Each number is 500 + 50 x the weight over its row's rms, rounded and kept within 0 to 999. Layers, rows and columns count from 0. Numbers have three digits each. The size before them is the row's rms in percent of the matrix's.

# up: layer 2 MLP up, 896x224, rms 0.105, rows 801-895, columns 168-223
# down: layer 2 MLP down (transposed), 896x224, rms 0.0944, rows 801-895, columns 168-223
up801 101:530492539527448498506502483533455483395551535495572499467525521545590424480401525497495418564521474531556543518444555550414601504511471552415458496558536487528599467548
down801 098:464479488588506436417457514554497581505461447472442572483393547523524582487472547491457492460470483485473557449581428402516502453508419477556492483546590482527480573498
up802 096:468505539478444462474558510430480457480430527478478451468540518434442527448410453451463535491406521501576545520489462591517578507490536491438488513541569544515573513466
down802 097:531428475465486487548504471561450529428550430477520569537578490469487512547453489503489539540579454594617405419487477535510553591434497468523542552444515507505529533489
up803 096:441580432506407483567571544631479512486564542451402527548473494539512418566509478466500572492437480459490498595460533529466543383598513531477472403581513465521467514547
down803 096:544538535561383388588575506451480582409488499512570542483479491463525542559451447403570470517498499544504447513467484500484450595545517438455472557521413430453458524433
up804 103:504610474493443497458534534502463526481537467551531425484574475496630486468489446411479479586584541521474561429465446530544428460417529559411585447509434493556525399547
down804 098:492453517596475474539528383387535375463531540506600473464582587502544533518504474377464565455447573427485504558427517444503545498514485526548503496464414540461459603448
up805 104:439467483488511518436523544609483505424522521499528476551467430440521458507451524484478456445474581411506492428551464531514460489459454475500514541425398533509496508495
down805 106:465499486503444446478611566485554553485484440509384493447551469547509547475506541473524489511552555475573525440415525578480546430627440460559561572558403528551535567524
up806 095:513611547492470547444579481417527411476455483514522537533534474530492433560556605550511459562511513556519524574426536564504548424504545537487511483504496555543592572464
down806 093:538534536505474564500488493529537571472510561530493494514488519465490547550497551540521520507409579485503519555556442518454481564445525448561550458493440550542553490517
up807 101:486551524462582535539508503468509446364548521593487480504535466497478453458504449498507466483491495414504503491518577510555437566549458524566566587450496501525633509542
down807 100:457518514532478571461495497530599409563469583502535426414440563504582437572458467565537490531558481533457437531483447445529518506520487476516530519531527489460478435560
up808 103:511465502576542426515564497476513562483567497461530504521477414608447503505389567548542577478472486541511566498558541516456561442518519554468423543480420452509569476593
down808 097:591472481549478487447493450458485489540465403561431590491440573494498589418433475482534455537429458541499445481483448578455550432461504505373548547526421504586489457472
up809 091:470537442531460489546543631402454458514533509532412467460427466533519450522373530567415516519474529525512465466493471596494439496497493519487488467454454382472493434436
down809 086:506549565566522608549543472480403505470466577505445497535539498458575448483477535544521567521536533622372543497498576478474488451473499493537523523547552514520465554491
up810 100:414502530535484556532560526448519393521458514582587591469454501549555500409454472539504549560529526474551537416533544491505554541483566459518474526543444464494515576540
down810 098:444499459421494553545517542558554545548492438437488478578442576461528473566481511525476413467494484471519455474446501591499599533397548618530617434502531505524506526563
up811 102:499486524627487450455484425374492456501434515424425486436536503525547501476467560499462556489469491549566461518447436536459430541491531583496553502475443481493533523546
down811 111:457532510512519592423531418509478513493464665434515576496558409530569538441563485519448475479537536398495504495436500360511437520451524466554503483539398557536475555440
up812 099:496508548400467345467564469527483444449583539600474531463436386467507513418463518484508455441573529499495511544546513529496519519476533508494479372497591447489563469364
down812 103:458468482491464543580534414500505472497525534475510417470538528545485489448480444432539462565444560510471528533482562447462531534501523492481485499509467511539508583566
up813 102:575514483513451515535471489622568411478542516489528596543513487498478539464492517477464560494508463507484430482513501465452523451408610497519420486465531557457499477386
down813 101:488493497611499474487459491526495530482468578470515459501483460376508543551509468552463508490459505491561497525525423570480561486584528485519507450443429525468482557592
up814 102:531470481505453474547472602549488507464514518458518519465391549524443560435383513546498460580552458510538447523453472519466540438577569462489560548528565548548475483601
down814 108:599561558468486435530504477619514497521607526497523500477477570544546457443480468443499459467384537454595511501491507509390382510570514525448518532557557536556552529461
up815 095:422526585542511465527585523456499507556525517572533507464517423532567426567531535458473466538544545514482573455469503528515595431559547450408505402515470503531543486422
down815 095:488456504564487484373495453447521535533503427490490554527435509513477478524405484469424432461500501462511449433592480480526433475575518569492407457468487496544470586481
up816 101:458539507476483594500458485486379517400547415517471472418534447521495480457523415495479490491511444467517494453480482510612412554496479482531471524560537424509525454423
down816 099:568558472544557551489473586488464550479503449437596507549486439489458551434404462499519463447470489552519534555436479484387499483483510357398478442465546429575503438549
up817 100:464498604449498502493489514447405500362461469568565603509526503598565479496594410492515535488602443555529500589421511507502476452520521495539456536457500477482486532430
down817 098:570569511490533554515532558490411436483458512470558507504452450493470504600523596507527488399453478587539503575427541512466603467531568577436560505503493517559447425523
up818 094:451407462544500430483586487521531509500572520592541523501464522504579439345476496553490543561539481531501563472538510513558466448461479559533436534429458485466543523510
down818 095:584521518448533543541506487471549542446529407477535515478593490496523530564442508541500476509475552475340408511442518470447528411479470461466529509522538519547488557423
up819 097:426500584550542499543553510547500464607485440422477495521423479538497540538430429438519464384430492472515435551525415486513506515589450526460439472462514409496527501441
down819 100:517494530555519405507418454502510413529499464604507395398430464454604492504519472531549471645505479525508549484514513518588428482504511465446478500575621425438476505496
up820 096:443472497489539356455610526478540485503454550489452571448571475446574414505447523581499545478506491500528440482488586434512553537479443489480509481467538540443519529516
down820 096:578471517470455517543492481475408520494572554525431540522459532454560511496476481504525495419384432533620516502419482545543489435482496507500507415573476500463448527483
up821 102:534481506529444567554575449559550457487493484522506467537475473569506528523511423431443460453529495519560502462462444559525450556427532563487428501452624489453518572476
down821 099:480541539539448457509440447559441491510515575544517521439468575496430552520585507477487550477504514557362510470465586437481455441534490501543539451546435468542487463539
up822 098:461476489506539492520518520572442482479547463558544465578429479486522431449444498482494462522551442581479439405475407574568496545454543643443536470529549568467482574536
down822 096:437473503543433596555444499476526468443519403567504542440512538505536554487514518401515514455521479409578487501514516423503530447460513607508531508547539544545500467412
up823 101:608512606507444439531500477465533459561377548412603504504396516495496437445446541470493524522426494495534544411427458467501497463430472458478534540518581473593492544481
down823 103:598546508478450443462466554459429502624501511534567377356473605542513564596492499567481466524508455547536474474478425556481458555540485507540547448474476547468489451528
up824 103:544521584527509507435488536515471504449461421547522479422441503538503473486526539526462493527402549586578552564503489499615433540558489435504521607475566432481540446549
down824 100:517521531570565471548484515492526398520541573435635446538445492401567443464486554578515495433421491461429560547635516526518486544462542377562467520499498521511535472487
up825 099:551443466532494455463461469541321471502527469516599445531526495515586542496474442598417457532537487471461442507501528482561568510527536399515544524466512565397451439498
down825 101:496582532471505495529585501487525420567471524548472550512478457530486517462366439460500470479466445566471594487535511444513481525489485528524426523480488522452513562460
up826 107:540514505544551338590469577615514433484462525482531445508540553436535450404496461484593489427420470521516448509494607581573563460433489426426502511490479482501501433541
down826 107:505372508527532508518471493452529527493485571478410403463503472470474584585451552569557478456601489490490461479473404491439512423514492463578503391467523446454503553509
up827 101:432557510591512464477542442510453540519463390458449532535462539567456550462539482540535557526538538583551468513501515453494512538518500504459402597516507507492483505405
down827 099:509428520529350473531453472508570526538505462488478484465500533504510518497485511573541351441509526445516496496404557578480487561454457458471542543599451483479476497495
up828 101:492608541541539485567485379530425508465499505429507410540495392523528438528466492568484502459502546528542451405427493506463457436611521460538480446461505535472551584381
down828 100:510474533555512535453491532481588561416420540555489558556517575512519449543540470548497482437519477475552535517559556453477441438425628448529516518449449554539612453409
up829 097:474476501448458424445544434545449491443495507402522507518505441434505527474556481529513468434422462452544490444541464510526520504514584470427587410540488499505504562484
down829 094:510461493484522473419409530488401516501542553531484440526559510421536534529492510461478454486484568565463552516541401566424438482519494529520575434587440434505466514513
up830 099:534535486461480542495548538539479554462578471485443458477440491454402540488462451543567527489584500566537511521465446505537528491492548452484543485568542565484540484495
down830 095:434446550603571543508507499520430513497555500463481522442440470532519539544447447382524476440529490473437603466555470517519562468556441578496468547510520518608535508422
up831 101:545557570553461417536508481524495485489470425439452432501521425418481504480493437458553495583491439593602549533643556499494506482506567495489457520543439445508537494389
down831 099:505522436557518484512557478515490538476545529498513653488466471589523385571453552482482495516536473421522538485481536498430530538509479565405508447481485544531460429528
up832 101:496538495580417450501512530454478530453544498484525506506444580423383509519537463608508614483476441515476478513490471553470489402605555474564575450514528483453506496454
down832 102:541454513461447518523505482524515432424390533459524520491545473519518499498408474419503429486495439542628453506444518420481433501524554452556460416613574514522563502569
up833 096:430491523564447601484522455466458518566509592551535570479462450459491469483490533519428558548454524537457500513507473555474546443473455472490503518485516531461571453536
down833 094:585544589468504440445520496466450556457466477529537459594467478448494558519525426456521479407559521546508508454537504547485420480509587492503499541496582484535403503516
up834 095:410466499568513444480532520576527467475545502492451536522460510514468481491407507483513480488563497381495507497522447466582506507507412533473535605589592416550524534527
down834 092:493588517468500549559527450524500476506511452507588484474502452514491416476491576481561508491546526501497433523506617424529512461450511448503470537514473558584531430517
up835 097:509482519591428384512575433516513486594478491511462540421468503476554492480479454540608490462519465517498439454513558534489456465448531457476496429470519524484530522558
down835 103:484502445590472534454503548499515534537534516536456373564541548458549467520453487547474513555506561505496468542499495453500507513456442457535529510544537450404556374418
up836 102:418403463492557411506513536572464542466508398533461481511483541452511576492511476549530517557448600472487410552469425497455549406434528529502464540457465545515494456492
down836 101:563613544478475497545454440474474374390460517394475557506568383548539589506514494521535399434418602578478532452538504538489552560566386488486491467454482516474497517478
up837 098:544497584430545468494518490521559513503544572497504467503537544493556575454488466493547550489628520407469486474453584469565410491499421484449523537545496511511541486558
down837 099:501448412520512462516459525505503490524441548467391508494467460389519501530420503411484470530420425589542550522512602522443535490459488508529356482506472489467531448555
up838 102:455567505498496486513509391475449411493583523501551474493529451509539523440475549587468499527507415465578469468532483524438418505480528520425530624531492375480562536542
down838 102:480564519504507476564561485425540496507548539454568413576450562450489433474569527538481467586488483467538564544434518500481455471428538499564638574558476438499479521568
up839 106:513385505507485450499644515552483504407567540442491589477443519594484477423553525483462474571551509464491485513534622474541437478475504578443448554529530421445593544584
down839 104:476487509521539512460435490429597517580422495459548532486505507552494581529443475524420473495494483490513476396506499525416471528406503492385586521438537427534415580476
up840 101:439548576493497477571484518585508485528563457405538483471423533576504492446432535505578538584489493452503557492550530478517471467616554593498529423435473493524548527558
down840 105:517497497417484498450503501505455529478395525508570566434490499555470484506422559408471442469482514422598477541536497578565531578520461469493582523557447476453545456436
up841 101:481480499473514516479539412432428524542598469550518465549420423542516508532462439517503559489472527503515535410465451452481487516465534491436562554541504460501560505478
down841 098:541476597494535516550532523534450528501463484463538497513460457428498471597477454496548481503479558486489594488343451455553492528429519421507490485551475426547549424422
up842 097:423496463500522493507522486483491511484432533509438429513465441511505590534577484506498401514473532497476484521526566536484566537505543556479509508565550527432485498588
down842 095:511567495611443490493557635503510547468544558485508396429474507439547464581528590485524470452587427381513476503584506509562573480484558476542512502476613455489468578564
up843 105:454429455522505525571504533504499578372492513491513486413533411549476515527500530620471479533425434506526500448515499462421495477524480522532459525395524462462590469508
down843 102:544534502448477485539527479440512460523525558511468571486524620427540491485495427433492570465464556562460491491544496540468516471535492470429435505561573540485505455521
up844 099:548573485502431527479508415533430456495489581599340454458453459487530451484556523479517469520517471548539431567506522465477443507566519430519471531526481578403601539432
down844 098:537484419553597563449436484560405526474585519481442495507545515491548425483406494564520464444422488533477540440556527606487521498476503412507558415470565561437463525483
up845 092:389518516523516519537462501557487477448429535455499590575524460442434532424520520501433550554458400429467497508456483509429537534513514573563546496540459482550601484489
down845 093:469516540394453583473575538462595500418552494523523444496411467627454516492412525480542504509559488534412551457552525510466469425494473464424460563540530411466530477456
up846 101:482534527566483496482518573478576407547501551517452418499366480628576463434513480507435522514589418512475470436496445460536517535539481502469461584517497324431488469534
down846 091:494553482573528450492560429445445487499482431515537541459564521491544488587529432607476414484584554480421452554471477539514466410570524488429570421456505484467466479574
up847 096:407500556498423545532457513498527503446546496535548519462536473614507463534493534473392488514482481490569474512468516501465573542543494493473569548581525499570453516496
down847 094:518541572505454512538395416471433472468461487530529531433486476481545525597485442443497485535635488469417439469467561502496590548479569452575541562444497522521533499491
up848 100:413395518552455488617523373464452538465546519553533603459500491517478489512468441508538504575461532470521477452506565449453528489576573517463538564449538368474511423549
down848 100:494503479464496550382545400443493439597528509420453478582508486464480443375547545408499536444450501492461544597494498449611450501443397528463465405523558505519533594492
up849 100:494564530528494502571471458449565474514483595535445481465468442516481501552432510630494498468559455563540474531524377549458492433522538427494522490426501522556465403510
down849 098:495505564558471519510447463497565438508467469555470394590445466583420423414422472496485515489529487500450460529452409502391497405538474597480521425515471495600459395483
up850 106:548461449509488461593552523553566523535489489419596509447523463484490417474456462535486451582475540464469437480543456511475517524481460376491551439432457397435593528581
down850 102:553569551472380552531488443561465456528530392584373473491531513492456564516525417577492504455505502539391451530481491575501515490516450503511540548587517571495474425579
up851 098:376458435535492479511594524617592465484527428408558424481505425510472510462513447447525485406504437454524523563568565496531460470476589509504485524469491548412527500421
down851 096:620527604549566450484435609596495472467444479454570543542548469639543462531524477525511543514504502459446445451446533479562486524544488547498432494484552576391497529490
up852 109:372517505500499477468521523574461478426499458460501430476507500407520396497589481407467454417465498480596571489488426525499468478602534458495511464496449534444593505516
down852 103:498624487469624460537576452448509487563436476480464467487379511513531493578509449501490547402458526519507500493494494463483417513494488536513537469472430555495420554450
up853 101:588603528582454404481451391504456505486459466487512484526580464486497429461463385546445549491531535579441447473467487467487399500573493503419533441573459534417549526470
down853 101:537551410562572459509458411531459421540520529418505568520486578421494580453569514535465473572422473483429510529596530578404500495569593612503531538526479596416514448446
up854 100:409433476557478572487473406499510454458524507563641633451482431580405437498528530507468523445466511491584525459468568500506466385473532413432510477484464509525492414505
down854 099:458413454527474447475547564470447432510577545475539504545409512435526439424607513435506495536472500443569526541449562501461499518566493452496516434618564577499557540471
up855 087:457474512480640537460512553509514469528466550502502445615487453530504520506473405479484433570477552516420450525572463508472472436474500513454458459437419527489537594450
down855 088:486538476484481479497545503473404397521471522541548477539518492411477486499532512575578455405464449512418493522511466565602512554498509479578520534565486491588382580509
up856 100:476565573479585441542456444534461471389575506526529437486462471441478381514520562501543384584346440563528449492438446507454438440488512433509547523554555473513502537477
down856 100:574532486583497476605544524475525552474455469504422528552529508459478577451442361565508471492589486509542491444468455412436541499449506422530526546531458585550489585520
up857 104:528497506566409494521477504473560543539526473539531467447499504427512444426420416614434512589533473545529410495493631463460529512456473487447438448563568502586520505575
down857 105:532559439524504520530547495437536478455505502571463440514572464466636538554561511463570466468582550539491465471426578502488520513503562463562525618403429409465527575433
up858 100:555556551538616496462513461546449431381611501574498492552422531513483529429552447509493493520555487509537498412474434575585560514540559460524501438530481544415514495554
down858 105:499568484388489498537510482475567474551517591507500497406562511472522572439477540406526567539525461462472464535438457517447563398434465566448460376535450495477481542503
up859 098:508504608526353546556477466519499438489512567414505596509515417517539378481513546440406578410410449460447541518484489543450529559657560527510546519499579545518447540470
down859 095:538491565526505492491500518530522456441593528545506539512484495540554492460485458545578539594508451528405496661402443509435561561520476544534543530527514472583511437504
up860 101:464544429580496429560486575430483469446515430417552571589506473525394531475515382556549396465513508505477512490462498576549412459562493529472559510446465523496512496539
down860 096:557529529451426498502420441467489476528476471507450474489537450491593496561471465524500430537527495513450472494528499453520471477523491450485490501451546502578478588532
up861 104:399475579514577448515485513481529575505493461461574463444540443520499406457581460613508561509461501544531479445607540470466456459583431505486523549449445491506493471499
down861 098:599447381485507422412406528484516533528536449510513450576472531447401576546491520514551476538548538516384453583531471450531496487534507486478393511524562489570503558499
up862 097:419547590490526455543496521524545538543466539503440536458590478517527479502561428489492565463430579463533480477525520564607546475490508525457439502506418621491505472579
down862 099:517513432466459435526573500530482411499444495502492507627452437410461514470469441563487397452460572588521440555457426451497537507497544502483429553577447567446504430464
up863 102:515468572446499587584528551455532484513509489541469581498441493553438409408509533594502466481483468500483420437459447571593441446569554472563467444376575464454469481494
down863 100:507451525517537565539497479473524475375560491462583560434615545573520590533551505527557471520473527514405448443549499517419487537551511465582479521481512504500544587420
up864 101:598553591517415552449575535491396496459478508435462550470453518407489473468518490475431463515511497390595471531485550455561398559473570488524528601456484461544473428557
down864 102:499404534539493502597360508538470507562503360474462437554510435449584434529579549403585486516472458540476449593463447578489533559507552531506481513451543465460468496475
up865 103:444537574537552485501487488529545526454511451438549523498466499467508487547538372509471453412554342431508512475489483482522494533466649478458478474491494520506578508601
down865 101:551521430552521402409502555527532601501527477406515507486540527489549557562562500523506539550409565535461481443498442490457458501481503587445424453409490418560512485435
up866 094:575523549471419518595509459439473413532455539516444428541513419541438532486540494591545501482563531416559451453497588528453490507464575474556432445452502515487529505416
down866 094:513475562473460478591499436437450456517456435516501478400478506464512495522539472544585500497511448559445498458460521415434462442564570580434441427496486511436513496489
up867 104:469435552511435443540511480537484521541494437536571426499593467516530486458599497486463579523499607572579472629466433636497458505532458534545523634408504536479547486513
down867 103:599504526433505519470550541409485515587517526424468579562521528464508580532482419482561608478478580528534500466537535422492506553471510501513450477466483572519501484468
up868 094:470431508581484580498544551528520456438633594499605569538544381487501415439579548503487423534490472474496464540525536463502536519516573549406528416570520506513542623589
down868 088:596459674495511457501547432445470566440464464479508524449478477475509493468533446477535479454525495593460553377525535496390542482498453641464505546507440541485543425469
up869 099:518623511510497461458510480526476594451566551606555423424449477524457554474534476480431481467400525499572518538468492582477599522537528494414465445491453471462533550556
down869 100:492514575392587499443491571446606503473512538381479399529514458539449575588454528491586480510592516447390541475499489493551486585518543451479524466559543397467520599522
up870 100:442512487484499492548564575447518499442556559526460521483405453572472527508536492515447535572497509470462471532542488514481506404509556430546412595465543501448477404505
down870 104:514525509517459594437549437558458601427541445504487574451488473498461430489547517472508467437497476457569416530502430512537570446499551449390500483541518562453508505462
up871 097:531487503561492492506551369477485538467538495463473513461431529448557479502492419530442521505537507574545579519546459447566534605487536563463478452453483501358523518467
down871 098:441476490453519409420434511398542512522504494507505496455455532489491487456577439471511377611474469421414446562570461498493482518534554533546520494428529475530444486544
up872 103:477519517514446501563529470500517464434557432503523457458452418552468545483534540546501440556523482537557407523562564582501500397534455509554626471576529446464482518454
down872 103:496489439485560544451533519484490628482525438459531464501476592497512425561512440509581503451574490510503544493530505523506546425502539512583579521541481458508527527566
up873 103:475597460519531485506569490570443513494577474600470501495421403532446537547569589527519503600440385482444473516421585532416492481484514573517507537482478484419513562583
down873 099:536504478461508381484524591507407618535453478452527525518443476492438525514508589500550531504493509593478481457532428555506524467490521461492432408577532500580469571434
up874 101:544499509534582496421499525504451482430475494482514500499510450491417566445443454509388553470459485551571499549510515529450499374512500548380546494534518455528473441542
down874 099:579425528509546479483494528465560506460588536530423542514460478511449488485513597545521528546486424538578481515550522511418522462519406548504519478446475462607454485525
up875 101:471512523563526456551599561535539496453517522546511539552455417517576502447491477546457552544493474524556536405470519528617591529497485514459492480473534546522536429444
down875 103:582453415523502440550498424527429516498480422521458521511574478606532447366534489545496505571466517416515536412483489478552537368507565539418483470462555480475509501488
up876 104:518511526506548452432555508524517483561578483659455572404398438451527525500486454490593569490458512484505466542408456574608385492563513596518436628406592567475554571490
down876 100:572476544447508448517521538511572482447421568539560460512437505519481484510478422445607499515447461573451463514456606482553463491479479540514444535458502469455470482524
up877 098:521468562478468420517457542543474519494502382527492507511511455507497515472481462525470476538481447519520515436507499635578404442599541492447481484563538464437503564461
down877 095:406522496455507431537478474592416513480518466513454579491531578514517447428500414561542450437526493542461519597497409481461606481443526590521480502468563488528442453496
up878 099:442467545579541493501508511557482477489514496487566512549515567598547450616411506572519542520547511520476454454545563532532561539574467469417424444500496454434557533487
down878 101:528468422464480497508558452422431478449477573525498478462492496377515613503541507432402486496576516598413519497392397541496512434561490471486504463484490434454424481530
up879 098:441384552554586566465523516570540513507545574559530493528432464560513466483503453485383551527500506424562456485545495590508502495461411479534459639573520500544489573466
down879 104:446579539464484455550511538512465474515474440507430503554501484439513466505509560549458550573573429464544458509429406382482450617503436485554456456455422461506482553461
up880 100:560506429523499479542611480402531514497457427516522476617501510462493484410476552462535507535436534428557473441488560559466512432488515517465559527460532393542654360472
down880 098:457476508582531413564368526593491471540486578442572424470456547474473440535574492563517525499529412586443562498478405474481448580521480510534495442473578530481445476469
up881 102:515454564482481407455477466495461567494524378524455476456545405356479465563542524462431418455457524588491466414584438478577420529469482541456485524482619466516508576513
down881 108:563536431551550493552543521453521451491577507518542576500457535571449451477544557621497403523497499484565482470522480526580501468497443626479454500433478545529517535572
up882 106:534502567491562506552515484553540398512608454459477600545472553547510560472618529547550486458535472497458401443552497540455464491449483572438424479456444545483568468499
down882 111:589422552545504525509578579454535533521543485430537482469465570562513428538496537456462468550525548471630470442563505489490505463479490433524449492478429521529569490513
up883 103:493453509477489549473525497518452395461459523582419431507532497457587496458570535570427556523563389572564533490503477592424519412525522460466538540453467544510550489473
down883 102:434521467555493434525476508488555398551533507567530516444491494500438520613456575574494485493498528537428468563526553499462513487479564567464493428442477457503603510581
up884 100:599532530511546523509490426476521421503495487471590502523484477506560417429552486610528497540463532406620577543550530518450535446510582524452503428486437525474566394557
down884 099:545627444515531524549474488471515556493381524445570493442549446516539528512489594467500565487633426403539534483516512468449533489518519553537501508511535533536572429443
up885 102:554503550506544541570554510433516503591479513448399452563537559618545416502457511575433446414486522513601470504575457461536534467521552514510517521524508470418526586523
down885 095:428457576501474504534407479550628459569561472479463475501527455462634464483437466632528470453524567560407459467471479510509525610524527519555520537533546541537497585442
up886 096:534492616522519470466599515482466569437579543501503586562490490393400514561445488415521664465527432559608489506548507616465483443462476512439469474480491480493519446501
down886 096:442494504495556496438539445526542494571477561555475524457486531529479540516597472415458501497518436522560456471578554533488571532564462572500478433483514487495466459494
up887 099:504546538570547492571562390477485381435463465443529511459524489517521384548569478563487429538489503532507551413444431468409469489453526515476547419475532532517552455509
down887 101:523467575551501454372534493487515394584539465489496538610455521578466623435555560477569455574523483485590526487526555561444507464547509480463573570514444526528548484520
up888 097:513567554492520498546565589512467464536481519436530542418527421470568512535443477465444515476477468443540555506497546626500444504410532499520441499475530432469543528410
down888 099:480493557508417516482551416607502320420498468464500440451553468513469431550499458381473506454519361541540530506521525433521564512551437466489422496569534524480447519552
up889 099:558461506560512506503446520546487434435513461544485531552456501511583420578600544461429428572555443491492461470481577464503434407463533467539592549431358526488507406531
down889 100:371481499460514427436560545410609530513542464469532487564419495501477511547462505492534483575493533440513502548512515429607537458481481458553454563521455477503579518449
up890 097:462443464519502415532553428538544458488513541489523497541501510419487563522561622534489529513554533528575473484591508521520566499569504510497477486488442599458519523557
down890 102:472513410429471438460469612445484467403500593565430507548500488394430484529460625526463463497501493489600601541529515514524553495478484515508557475563554620528600527526
up891 098:560481503487576503488517547513496379472554575518480483508528445429482383463450533499469458528560512456459545529508556515414517458548518449443669545442424489518518600467
down891 096:518540562505552557451442478522554457457549528497555501469524496583518525465508547515565482524513502426427450392521562516493470460424493483628389483554485494423550453420
up892 103:548456548452564414429565495536529485469537488491441533548521355564594521507511494634518509619589542426515468503559515458520464515488499557534421518477584491553527563455
down892 102:514565516532401575394475524504528484487535511496479485508496444594465548454471661518451501500520507451408476510485556493571542427426533493525454388498564485491559457429
up893 095:507559493541460511446586465533465460455509545533564520571491505480488546485436424472499458496514493488523457586582582512445422545563518418412418603419441383505565463525
down893 095:477524515474493414516473548405465430441513540582496515536486545487396587480509527445472541479496454577444431447480454556493486467536552503536549569438425424580517531497
up894 103:548544559527374522500537534520588499490467476459467479539446520564595492513532447568491484497520462496506591476580352491508425508535523454469495576481531510463496545454
down894 105:568478580482446472366550514432496528517379462556437515498532531577501446436532489577486483388437492416495446476485496470448492404506531465548564486485515531517448459536
up895 095:451441515486507495488504512471579528488472479409516531503419512457417561509470546560459454452466525623505563538453458490499491419526436484493500515454473518506499636488
down895 096:459508520464401609561513461517492410455531383493592538439526470521522529404464477466513450533429545535497430465461490446510573531625526458393517454491534488435479545506